Each number is 128 + 24 x the weight over the matrix's rms, rounded and kept within 0 to 255. Layers, rows and columns count from 0. Numbers have three digits each.

# layer 8 attention value, 128x128, rms 0.0421, rows 43-127, columns 0-63
126141127146161154149132146127114141095140075119108116155099144152134151120121143127116117129132109132150121102128121148128131151158116156146120093171147109105127159123169155146094124126173116
152120134111111138136136131120165139144139146104097117112110117118156129143142123124163171108144129131129144148094101144121163145129081131088128087158115138116129142116190161106132109111083136
136128140100101147169117118123124117092132172113154141149142140146142119166125148123146113133148122130086158102130109146105121103129119139155086125139137126132121159134149133076127131128113145
147143125105144121122138166204143121108136163147144123112158113134114107152097133160135155118150099116127149142130090154146117132116155153131125126144123129118135129103132123132140129088146109
141104109090147134135128113078116134149115118100089157144062131109139151151138144135117119131148123136102153068147149139118164121140126106136121089158125155139151138117173135145128104128146145
072110150148152116152131148159077155093164124094120132137134115132117151174135116137122107110130115121124096163165097194163121143144147103096153144168139116104111102113140126110104149188123163
094150144117140144143130107148138132143119098164133109124158095155151150110121135117100147119174121090096107162140150084123127139146102122118102133133146109141127127097132126139131107119143138
102130139152144146118122114125078115150153158128133109103114143141116120116118136139157119129123115135126132143135171121110134163111139133144137128134124104112099162139139128131155126106093128
146145133102090149158122144104072157134098160140165099155117161115091126089120125156160094128124072129099120086152102106138137138149118114084092125098134102135107162145131098133174175155119145
127107127088101082176086116185129128118139106113125098130134149173121118106120102153116147161155172166116132165118181114126093134134125154130126141147133124122137139128110133126123159128119106
131128119128111160150137142141155146074113133132099120129161141119127151146146126115141156119128157126171149163122118156143090134134117099110123147115105141114129141134143119105091120145130151
128097120137106145124119132138123114132132142090131162141141174112077128151099111144123127099147137113129124125124087128127126101130118101126142134124143162135157148153157156103143124164124118
096122154118113132114108103142146116111139133104105130140139164137160148106124112109117145132129149156123144148075106144119107133137119126116125169144139153087138100087155133115155140140108108
133136141083137158181138110110175139125096148111204141108118173080133138156143150097121108072080126145136162158130087112108098113105110104174113177109151151120124121164128130160148092143079173
132100126175108146138141150147123125153140160143165106158113120124103117190128099121135115136148135117094140133153096128137123123136127136147139139123148136137163132129152087104136119141133145
132090111120131120135123110157137100114153156123110128132140121121118173118141154151122144134139133084136170123108132145146171186109134126131163127102129120100144160134141135138119114126142101
108125139114084110134134160126137125144094126108126148110105147116117182130145138103134163115092115131135129128091147144130140158136112110084121120137142127091104096142103147126132162161117129
107108141131163129143128156149156136117164118134119084112107121129157120134110121126105102113119102130163132124123148151136137114139122126163101110135158146149157123108132128110126124159127165
134142123119114154114107123098154166122162169129179110159166136157143092130133146178137138171130141118075117106119117119110149130064119133121155150110112171080127171130121142121159109102091138
137131126156098109094110119130127115147168107108093131139110124125151136137131181148109085125103117169113120084126117131179111144139136121166092140147130106104122146109121144131111127144086148
120121145135132154142139126081154108096138128136148156129144139131118118118115118099122128090126135108140144115125139150105127133128143115117104098160116105166130116128161096134157093147089146
153124138076159177170144126105128093155110160161132126086116135175125142121178107105120186118105142118093160126109136163095089101162159140132143162173154097127118147111109184117115161101136122
109097151128144095118173176115136134140169142092119105127155121149118157083104098123136146056083159130166152124155123158132122136099129141122135090149130107095105097128149124117164127144117125
114144118178122100139102147095119112084110135177144128108200159131072104153145067144093108179129135142167151130148147111120134093132116114136138080112156139114091110125157152127133135125167116
119152151100125104107124108159077140116127118127079153116169118159170134119142104112130097113116160124142126129086164100120116142116091129123160116133116152128105078073153146079132114125138127
154115117112118103115127151118113149154105133175141103127138168073142128156124156100099116110079113126167068119131139134146098113145118150105121147146115124137124121118128085088102136126139129
145132133158156127115119117103106082157122109117107161131122124128115142120113148134111134139166169104158123138143120072106144113128136111124134116143118134158140100133090130105130172171119145
105120167161113128093101146110098156124127101112153182132092171118149137114202120095159114135165129094089148153124182202083117099095105134058106165157147112116115110145092089103090111115135091
112107155135117092181110128162159121124148132108124123095123140094102126114093138102172128124134139110139106145141119126126130151076107121111180087189103135139142098144157135131125133096115110
066136135163109068106110085135161110119099158096149096136155140098170121169150139160128143155106131148184070135160121176159148167145140117101137162122164075123149128147140098103148138136103117
133122173199065184110173074109128138106078097130118110163108166143107156154120093151129090150130074122093145161147141156154116124151169106142167148130152148120160084123121159101112101141139116
134107162099085105103138178109155117116090139118152150065123143121132130133105116132146095103118130107174186088163099164156187140110110140130125104166159138135091131110117136180162103132085153
109147093142075136140142151122124138125144155176072102110115144105091170125159101152135108111136144105172147124102082175134116099138127109120121119098148154158138177087138107106111122140113104
087161058159091097112105110154157107198152133127132134148155178109176112113131146138119142110090075175086155127166165121155168111158138125164139081104118125119169150058112147151100068119167108
161148139118142133119101133106118121148143131125150101148151104159143085123135098109143152117112145171105155097150113143159124129099080103088146120108113122112134159126101151142144170146110144
101108154106073116125046122107083103127147139087132140105130176163134122127143142100138110124122129121103116168137182147088139165108106139158115129099146139120105130106117113126134092174115158
067100126145101093175123120125117118141102150122148132121165141123115107144127136116082130137122161130105140136146104133127098155157143117124138122114116178124148120111117173120139124159123171
182133100130075155134114122112189146141148113152141126059202101112149103129186115142117144176140153147144097126134173084131140095129153106127122111135131111131100120101139125142193137173127084
125118125127090135119164171120149153114103156131182109178122122102161138157144158113125196132178159107111122168089121137157108140116138112140140150102121135089114124134090135076132151135117120
125154134081135075125117114147161123166141119134134128114136110179129059133164111149154137162138126139159153120078113098104118090124143106117134130134088114126141111088125112128113107114123083
129108139094086167147106101189121132152184151119152124091106146143144140147112132108143098132098124093093172139140117137114126176134085128165135139146140102137078074151139173162142131164112147
153080128142155097102123113140123095137110098149147086155135136099103154118114143178062139130135152083158125193120131160151103115129147129164154130129124173160144146141146156103137108133167134
139155110123153174111106092159187151095118129170120103082111118090124119128147154153165127131134158128086119118109099126148160112109090128127108131133148161094126091096129130178142105148136107
114138135153098162138101134113130130079125115132136075116132132138118117192134082140081121153145123157090149132174107074088136177160125132091201143084079075142095153207123153127118118115164102
087148191158131101122091178146124111113170142132107146135143109121148093184134155144107108113132113124105164145135162111090150135164138114116116115141127147186114146131137137141098144140122142
164060117085123130104133117145108074118104146125128128090143145112108089140136106131106131190128164096125169122117119168127099135134179115127121122145093103124127112146151124095136110153148087
132175123099119132135152118130083075154130106153167126122120086129152079107113145103102153162117098115104147146150143118124116176111106145133105108136115138140156150104064112091102109102126140
099097147108107093167165159113157173087117133147141097120094123140124179136103107169114171136121144054171114125154132162138113121086139104112129136122176079096124128149132123146088148114134157
096151144149109161105130114149171167142100126098132157179105183136131155104143135098090106171140107187102107128087118108127140119160104125075122151157121129139132149079140136103089082074145129
112075114112176149110119091135148145127094157147120126112145163149148091181096180082164085143170148186124113142136157140160154144117146108121130138138129132102110159156178147076119096088070107
092151124106086131149097120107068168150113133129082122160113069125135124145150151121148108129120143066094164116090143093147106157115185130159158094117145156107149117116156133154139118118152120
115133094183181125169108171092132147109099094165141124135123119117108123105101122097122172148105127151125113166123117110129145144172106130159132144095116134138108187137170121108124182091150173
096170104087098121143120123099091148121049140135134094090134132093169150112109101097094136171139121146125129149083113137105108126150180150126152125124153143054155120143163117122167146146102157
162056160123134113112115116120110157103114124117119075135128133115118146137118158140181110145087180162083202116151145118136177098112116099150095151095136144101105182123099162168126150086147148
148111163134134164107151090098155151137148123162124128103159142140149071097124174127135113109128134116074128089130143124134156123116126122142115114090133151120163129196113124107114119146105120
132083106101142079072094168117143103126174108117124132108126090095176147131151120096136110122145139168115139106132148144198121154114182138166140085106129126117142146143119091124150133118121148
111186116098154150173111129121125119127100117099126132146134116124112093117163110100108104100120146120096167159097159160131132124167114107145100164143131164114141147113169115093155136154134150
125113120092092106117167081092131179118150160146149137138175158151124143114158187147172085106115132081100127128133136155113161107143147101107109130144109165167151090127140125100128200122102127
126131151107174073155124111134149116112144114127116138092112107151114118150128184111187110155130174091154118144131123118111141130127115157147094125129115095164161152103107123085151173112111131
121152118146112128157143107124120175109092152129134115136107142111111171149100149117086099138114146121151110162106181139138100099111120116110126123120137178185083113165145138117097168169163131
091132103120120106148104135112132153134171149128136103073128104162109084142080115159110122130140093133145152154115095147128123160095131120146108126147133120121138136135135134126088107084080145
164080072138096123103148139074164120144125201123148132119111145149101097119145152153144114108118101111084129127109118112100164152112122141104137114133115140163074099132150102124160161132146139
093129121113164125120107125134153101146097141139114126147142088071096124117110128147107095158069164130147096109136155155084131144113098114093092111163118145103102121086127168109120111145173137
067079156130126122077149112106118129122164159134166168117116118102132106152083144156089156155127132139148118054156147130105075162153121112145134161141111100147098147144113099133135137095140145
201126092128150129163153138102135095131190123131152110130109158123144082152131106126126132131161177108152130166149119127111111103140124135155124144110117126144145122155131139141126123135133109
164104125127173135162096119137108150099193130149151094159110086083135167151140129130149081123137116154152102131112090087111174166117120125156137168118106096134116073163165138176122158158162128
130065125130124088119169100132120109147127129181133123091160062131164154128111101121143116101139127127170134115161135170134102156102149156124134140124141167174150099127118150179101147183131163
097143173138116095121098133106112136080145103114119133148125195134117156094076112117089169110124076128105083070148089136172081084155137102129115123136098155116159140164095133116112117155138138
125161152167109089086140181082141146100102133141084101144119089096119138132108139120111145141128131127120092125123199119122160107109097137133145130108152126195122137107185117108149105130124102
125149116198088139146092142129118090117138116115107120108115135206108119108124184148069122144099155128111070177092160140115124103145145104116153136170112111138099092100107124125097071103106163
112086105159146119124124153115133133107136106122109117071096147132132139102111121145129138125141115114127111109112125154132142145142131157117162146099125165141150120128085109151130068109174132
110116088092134171142096166147073131165099065121131177185120155145188130114134139100102119135119128129142107046145142144102094128144106121124070116159138134156103141157174126121130113132130147
145167106099139108099109126153130141128101126133138166135194124126153093126139125114152156163109157087152126089115160112176131163176103130094140114127188051141117114151127123136116081134151144
106118083169142105120137151141171170163107164090171090128153163120131093163074076175137093133156123101126091038112104130124151112153161090116142113147102089142156189063113170098114112117122143
117109141100091121115111123137161135132170114167075126079104139114087077078120170132160098139104102110167126132142068127132117089063159131129169136156122103107138143092101132151096097179138152
197121165098152123141143132131078120052129142132125116164141081116138112125107130134135132144127200126155145158126114202072154112135146118157092158085134158169110113127134128162127120165106159
140158166133148161121146142095163139108086137169105101142124110093128139127130135166187114117107119176072178132142087159126113143153145120096165169098136124097126145138076102107129141095061123
124109121123104164137118146111100141132112159130141143146137158128150109140139171125108143161169196118173134156114133102129141140109109150112160121138133148083122100105078137111159160144166109
188172139104129085126165126095096089132129133110118164139135139153098096118161107155201105093162146136143130136145159138155132139090152159134118106107126171133158108131137166146151117082145106
118075147149153125154080157161069165101114176103137118173128116139185130174127147084138116131155133100155204106111111121132158144108080127129120093110134132155139148118140122091099129142113093
069072133146110144164140117133136065110124113157117092115159130169112156149075113136181144145086142135101160127165091118151143130140109135107182130149097121097126145125121137140102117144150077
146095148111102114103106141150122095142103140115161157154139130116107136124100145158148129124104075151188167090098141123121099145146165171117109143119128166103138199120132167146146122107137113
165118148127133105160142103119092130149119099172149106163195135126164138086172200139161121146114101101079124164064141120093085078103117138119145105135144117163103158145164106120164165108099121
109108107129186133166178107101151138150162125065168100089120110139140124106132163115141108181163094103083152147162114146119121101138185144130117088103124131144122153166111133126120120158120130
086094104175142129156133127118076100102182147158149163130149178079123180160094119121154178118098148156137117101103051106160153171116122166129137120128114109115075141134136141124126127117141114